From a checkpoint of a small transformer trained on Wikipedia.
Training: a variant of SOAP for these matrices, 102M tokens, 6244 steps.
Each number is 500 + 40 x the weight over its row's rms, rounded and kept within 0 to 999. Layers, rows and columns count from 0. Numbers have three digits each. The size before them is the row's rms in percent of the matrix's.

# layer 12 attention query, 128x64, rms 0.142, rows 21-31,53-63,85-95,117-127, columns 0-63
136:431524465496541478513473496529525513489509529474457487514473593411441483469510452575457506444469479555546449534445521527473519493431465505483519506589472515447566534557520500563477497442522478
128:407542492509493477471497518523453509456489542584515599468519556529474509486545508515500451530499571472373474498512505537532541592530543478488549441536504484526514471499527483496543467488450502
126:496509554484571465524546536498598528463478477504464563523539444460514468521477485489524536495502466485491589489568437551555509540605521519521453482555480463554512515515535522467450569482489472
150:468567501459522467515468448527460587534472467473490555512522491425529466413434486511456518544519574536515493547504457477530523439488520550503491554453415479527456414506515516488528526500460539
143:619474453456445518509530455499566517531564461470478496533470486471424448499425500478477481534555505467455511498537529488489485506404528472488478479496494491578422534549512493510516473567513452
132:519528499500554488426494467450535518460496496536513407476465453480543609448456467509484514564480579542528475510553552494479471564537492553490510524468490444471540483570540485528544440526524491
136:506518507476526472495439491518503529477442502464420517468509414574453464501517420557469495505481534467456441418404530536523559466420545479516520479454499454527473525527478474545457502514477522
138:503447511525518504546565480521539468494435496437492468398485434541554484491542496533467514502514420461548493520580508541527525540473565568492451523508554486461542451560501468521546522461552502
145:437496518455500518444528498385499513404500562533563520561491476502475479440470426449437536512504436463500544562476524514511493488447501533506461471544523439475494543445524496440525499507479511
135:565500487575428432421487552457562462515510485485481504559488491525520545508481469494548531468522480476488498517453497467559568415541511556530538549518453424510497433482483494541529518493576521
135:495514476556532482479524478510464470528548487496400453496526498523524427455484514442469568486481555549581474478471532454594382544510541514433522489516544478523482493474515518478538542506531474
082:452493451432498465498499480526541444521520510528458528502500591454426553451469485561460507437503507527518465496497539458475526525446438474495528519602454517452565480544509433581490495482500524
088:369485480511466474524466532477508483475502539539483599455549533455476488505533538523497450511489546424399485544485526565510545547500531487481538511599501491483466455487499509500547487473469476
075:458583519504561502501507545522529581517504500446447527528541454483531480504474471504550471526463465557527577438506488508534489578580533485538490472611481512546547538518563539498458520489489481
091:483515503489465513488451475486470579500417495467513554513573444452506448421443500474446557563508552479516484566495486504507567487504472543485488535470399485525523425502530515489527545544457540
080:606475482483427477507553509504557550590548516416438492556460513453478415497446498488478481518530506535482497528526496492532484526481567514467489462571532470535455510560546509511497487538529453
071:533514519492505461510510481459451508498471506492567431470468398453576554475511464495464521557528586570484504490524554474437468503512493505493506517479547485435500520569550535484501423527567441
080:465464525470562450485468498423495524497428517473443489485501381504489507482498423512495520543433502428497460448447549533534536468447601473483534509493514460481534487505435491544470521503491527
081:467501515536516452520555495502547535556514476457527483436498510487528452507535488529455530432549452449507462529551515557520488561488566543424470502535566466478541437532518475551524567431573474
077:463432529494548500447485483389527493450504531566528568574485485486514469495442433474412489533524475506549520593523508509529494510528498511522515490559503461430494510421557481483516455513495513
084:560469466590468452413483517453564425551516446466522519530509482524513550491477472425533465487522480524484483504513510450518552427475519536469545528492458434506468511471478528516558504503597541
079:474528437515475452501509507526484533549538489482432440511536499479508409444459571438478496505471562547537517465505511442555424527496597529410503489567519516528491531464525520473491528480539524
161:438524428492526481510477496518505505490513519490456498519473589422466503470512451579450497443486484549553445550451520526461519474435464514472517510580451517454555525548513486589476485446546471
158:413512490497504460475502536514473496461492532579517617475515551531483507475530511509516450529481574471372478494516507535568529583533535475491552438545503472514531478514515493493539468477458517
155:504493555488587475514535535480608505488488476486452528515539425462535453536481471489532538513531471489493579481569427534539510523605521510528489472540479472577496522511547519467475577510502489
180:468575490472529475525464448533463585537484460465487545511521491421523477415424498512443527551524557516525484552496462467526534453482532534504491546453434480545445415522530503466523537496469531
180:625478466449443519493528442515570529514563467468465488545483500488431456510425487489466474532551506482449515506539541495493486512395532459475476476504493495555428520543512497515520473553504442
164:517537495489568487430492474463521514451486496530504415479482445469540600452464441506470502559492587544523476513550553496490458557525490561500504527472500444463550492574550483527533437516526505
176:517516518465539464490429510502501535494421518457399516470502426575465461514504414552500495514482529474458455431413534533527550466423539478515524475481490454526481542528487480550459482512473533
181:490452499528514505558564480519537472497423511439502481395480431533563470487547490520462509500513417470525491521577503528509516552474568576499447512508538490458535455554509463532558522464543501
179:445494521447507525448521504380491504417519566529547500561470481502467487434481421444444538516534436465515534571479526497515487499454509514519483476560523440494491536432530503436520496509483520
180:546525485582428435443484547451560466508500492483478502570499493544524538508477468493550511463508479481496497518466501459555557413550501561541542537529454429508491440488483505560542503490587524
171:500499467563533474467503473530468460512539486496422475500544496515526430460479518433464550490463565542579487491480546449598377543508517526425507478520522465490476479477518526483542536500528464
090:492490410535529492500492517525468511448505469498477443509473559421473518443537405555465423493427457533537424548484550508471501481427480496470533496544522509489559521542472476551519526474541457
098:460524468468419457473497549503499480481485507573476613485483547525466515442528516485536454511494566505373488476485505511576532541530542475523541415582495500494511496525512519514516466467490511
085:516450524509529499528541533487547586477495487465454470497563440484561430480508413478485507490517461509488531439526440512532503510607459538564518493528461502559519531458581467448472540519512531
106:508538455445522467533476425538445581554491456511519554523505526414519501430442501514435538565489558514493497486529464472522503429484520518537513533455438509579476439535541498498546539483519525
102:560454492467455488524535455509606503516591469477494546538506510491420467518414484485493470494562505453455511503538563483460504511411528436441482498539461482519437485558510509532520473511501461
092:503513497491584474443484489423523502460492490554491416481507490521529630437492408501460515537499560529526475501522522475450444540530475570500482530463494449459551498554537514515512470515532477
092:512498490464544460497413464516528521504456520468442536487513469551458434476531387508543509519481536493436497433439507511474585462447532478519520487420499437519478551518472521511436455487490541
101:488453473549549505537548484526555463513434522456503477419471460522536453526508518516476547499550437461498486554579481551518545507474586589487468558534524464460509474582522458525535488475515521
099:440508514423487511458509513378478508436492547488518495574477440474454483426503465460474542485549465454499551555509529511507483509459513530512470467572511427494487517437556500453561476523481530
105:541535494589439448467522526469538471527530514497482521587488481540478519468485513456551511432530474452510488524478480466554546446521544579539508509566461430535489454498472514574560506511561550
093:507482461521562462494482457455471443508535481491442484440533481467540443500469505427458563512471586549544530534513572492592458521515527474418521489493506487475481453422541536474486496502556456
# layer 12 attention key, 32x64, rms 0.16, rows 21-31, columns 0-63
139:469484471479493490554455463552555484481422504607465508544496486481506547469477497523453520487533482497500495458460441490494476503445490464429506521612606511568520472439520470520497518558524518
142:520493439510502462454523558468500451521520542537488557459524467446545533523522500503433461525447466536506473455449500590450498550508504507521476513518513480565393407510483542481492451460428470
137:498520446515459585531504493511474484524543552504449543551487445471461440479517506495492460499548435471478499416512500554504481499576411500469528551467437502514562534559590534506521551459491498
144:542516535533511555477432499503479525468503437465529558501499496493544489544509472515525543505489496534512360510589479544491517465450478498523479449603462499523540449520512496398503537529514476
148:464476490539474500568484493551515474509594493443552484548488464528494528468478458531516583494553561494507507499541522554421492490544533518435548399554466497496420485507480433529503511527455517
146:526525568536490500448479493523461498515510573537495466486479480466511460473528518573487495520419509462528545483589515479489560481516403482454485538563526482522398534494528536509451471545586505
137:494492497494500469535552500512359443517464460473484505547511447505508557494412456527543438498482471519483493469507538584502477485460497545438518500442500459505522503440573515490428537548536519
149:463516514437486413491476524504474494520490457486488470507490509469476546624505479496442549494543463464411398497535525427533508488531540527435421522522555496475488505546522481495534516512495557
145:530502491544513530474459528474477556551462533515468577508453462490480487456481474562482503406591502540500525510566572498502508548504501480561569531453572507459464536452440513463571523523498472
143:503521472592588481479566490496516452506517465423536573527454466585464565512495556519435488555505471536443474496457447433490539501484501499505493554566450497479462531459525496466487537516494491
136:535501400462518539506529494472484535486488574494468467495485418516545491529501532496470497474481552482491473513538518396503560477513496495421562406520532487485509498513472541425457548409525486
# layer 12 attention value, 32x64, rms 0.311, rows 0-8, columns 0-63
100:428417497540456483529570460527460484565444549546517479516489572495529464518513529463452522552527579533506476498538501501468493484430465489533456516429460430566483538511503491420502504525460531
099:555484477496421553451498498409468515468501460581532488520398509534450509524523467537482529500518479488490491509523435481431488537510498478494514481470445459534525455436514527578473465475491604
098:485560515459532556431531467531507465510489402502534505444487470496556515464467534507519530455553599531443492448505516491547536555479496382442489504503490511521512540545495549560499484537462511
114:538526512540478463482515463461490517530543477496444506511487531496503445457511460593473458493462551530473556525470470528499508499525546492496500498505524616493520449537520473390460494528477633
102:516478489520538545456440407462513515537484528495447495480550472508440468422517563493515524580476447590478451536496481515481494502481576497442425465485488454486447515492544478563544524474476539
098:484446588542460487529564478525493480471414547485457479422490466541458537486472479544448532489491518516555476456540443536582466539608520480518547497512470488503542463509453439515507518482492531
090:516540440482443470573494552530493484498453452443513451477408495531467446492566487434525498501455472493490484505500478585476546517506519444487458553517491488549492545498369524486473534545490518
096:510455512515466439508468454433509518506528445558473502492540545543518551551547513490500501539514512474527564467535502511512542564495503513523539466523527497458538487520458543534508666581466465
109:468419511556545513506454493433493440411551589509459478468483522478532542508487477537551502424504484549443482456437539457480484490478507440508434482516429454539528520531466490523529538538528515
# layer 12 attention output (transposed), 128x64, rms 0.227, rows 0-8,32-40,64-72,96-104, columns 0-63
057:568532463557559539500389470491550525442510502507517430505398474500466557478424496446536507500495460467548530520441528535493485493541497477482510488523477522464481438465516507480567535459537444
061:535466452545501458489484480531473417470458530430477485493519402476557522447515512445497448452486593519513559500439502512486463456500578537523489492555501471493406499512509532501468494571527473
058:434495468546511376546544487440454470462479505513490521546500510510459491510565522507467452464556423508455469469474465414465530498537494427588487528516549479507473467493552505512524453460508497
055:474465506546567561572567547452492550501443487453519511487485526554532425489540498485584512531478521580514483480526506542493493483522460529462497487478444499456554499522544427565448568554494493
066:508461459543513410447491478520468553545531453526551511490481482462488480483558475497433519483507541529551486517512524544510488497529528485415562393585584500524518510565495517477484441558501486
054:513467500507491473499456468435516505489460452498454497530522496479494487489540577458523507513487556521460520559416539452534459488481485529444494459546513574424487548459503577441479619452523474
070:479486500505556479470532520451516446500510566489490523519514443522472572456520544537542513522490512511480600543541524484567478495579476466444495535577586440418468501519534497560490445482530499
059:450555462529562465494512511529555520507457526473483494438429458482507552545540453549491556492459558469424506489538429553536442537442556523470507439539552460542515474531508477536477473461545468
061:488529476447492551530519477577484554463422509511498466510428561598454508510504570475416516514512496466475568508490520438528471482534469531427490466488501509467489496448551518538521486503503600
051:505447540438518433518491558526518491533435547527425476508567476483510450476489487508519521510511502491483593485594510487527585499522530513490526459476540532458534575532467443447414501538476524
058:518530505439528531502500521479496528490520474499513487518516570471382465550490504542515527524613487500500486448456520443589471556584548487450507493444474510481531571513525477562528490445490518
049:497479519471480617495478525504557473523562501502459469539501479458538487476544518497486568513484569449528432528592484527600514515520503538416526481548485468526491548549544487525472539527553511
054:542586520550444472451462448562503509537520525455537446523480492521459499443460499575430457502479558464535504517497560479436499504453519495520552431518494573548496496484518530417477509442470506
065:553496479542486583447462516530586505474392527544494502461447496524556541505463470515468525506554475498492496559419522476510525514506538509566538480452455469470494477419433501499557562495498513
056:453496488480552532423580492546498445543447558490525559493503514531459509518526539545469502478508503536547511462524437394514478501514450484572535562498433458495504486497487489530606499521548480
055:533476485516449589477482489533531506562411456520515548497488508513503440495492464500471487450536493508522465486503453522443551570444462458578521543472513499542410489439483571448476531504573486
061:475419510440481466478502490421508493508601492532527427560591487557518486542596546443477510481469489512557490488507501444447524472500510491504436494531514486483506450470450520474492532476429532
062:484472561510484483510518499472427468484571556498437459535534506431534486483456500528590516453458506542493422499583530543406492487496513482503534493501469499472454462583461502485535497505517413
136:563551460608553492526400482488579546444548491508507438501431510500504535498456497448531597491489472502498544562475542520466498477538489481469500469460487512499479439460529501489535525441514489
131:512520410548504490516503494532484416469467536445493533455467498478580492420504511456488469459496567530550506478462511532503405439470569543547461529508481488487446507485494542507480516578550445
136:486498500572492409517533485413478495458466497498480496552474508491452445481562512511464424474573438518478504427527501427456512484539473435556465524526538483525475466456567509478531445445507479
158:491457513598581565550585546464480528523449494462502522477482501557510433477554508492554493514462491597512492455560522549455496504495441498499485511492458474473541494529557452524472562520457472
131:518512463511518454459503476506405565503505460509534482494477485475560456447503483495456495458496500523528512501566537563507485522483501454429548407553579499534545513517488533423486446605477522
139:501515476481535474474506489408457529455430480549474540539527488478496496545559567459529490533431493499478556515433491452542493500429489553444497474488480553450515519466493562456480613477538465
125:489459514498576535484509475441514478505548555496498495537532463549480549431494552529517578530532515511475473593520529476567498452576476473501496529531574441432503558488537510564515476502574476
133:442548497551547472411546530505518480521482498489486468421422500534490553521547471537472516466462542468412457509515390469528441551496481564464488468518480460531505484541511522520497496437536467
144:505506426436511525508513464592474575477404504521501483504442541556467510498517572455401489507500531472481556526467546463487463525505501514466463491517545517525469512434536506578480482489468571
128:412469544397426511452619509521434456553476489486510574484564504514489456512561488541470429503526527534499438454500463484537482533467505525538489525533504460511502524547486504521489490530494525
121:452486573476472499487507525465491592543530466573508462517525515526441496570504483536508523541486416451463505524554482502484600552512393468475514492469517513516559485513495459478510487437455552
119:512493482456514589470482505596541525545555500493562487428524481511538555514433467492546555528445546503530518547474502562521465521463546570457516487464466536490523537539416466525476531556470514
135:498527477389436423463430460527512471462568499542503505514532481441489562534451494500458501474546481408475504541466455447545513506504567501506508508504550503532466504480447561483530431478534527
119:453498530462477534573514518486565437485521554493463499498544519504439524576509514503552505526494503481462487487448461454493507487503509551576427595467442516475437499480522462558493545396523475
124:515507518521462515530517507593524481525571521469535466460464498519533484453417428537463499470549497491525472500566523576473547510532529448559516531484539441549469490547513447520498387526464538
118:510538470481442455512494500562476549493488469492488490473446539448520436580491470462457432490471480487512506436493476500441516523445521551474494432473412571567516457534487485428481541480418511
124:571463503481448526599445476533487515480510497526493554573578509459498445451451504476526494522537442529583527488471612527477536467544495445521505530494513529458499535473502485482521485576470531
122:500518555551494474493466526407535427537589481484522504490571458428531494507488433524598488528510480527534464467527442518529549475487491486540552547483468503507551512560469484439509528492512424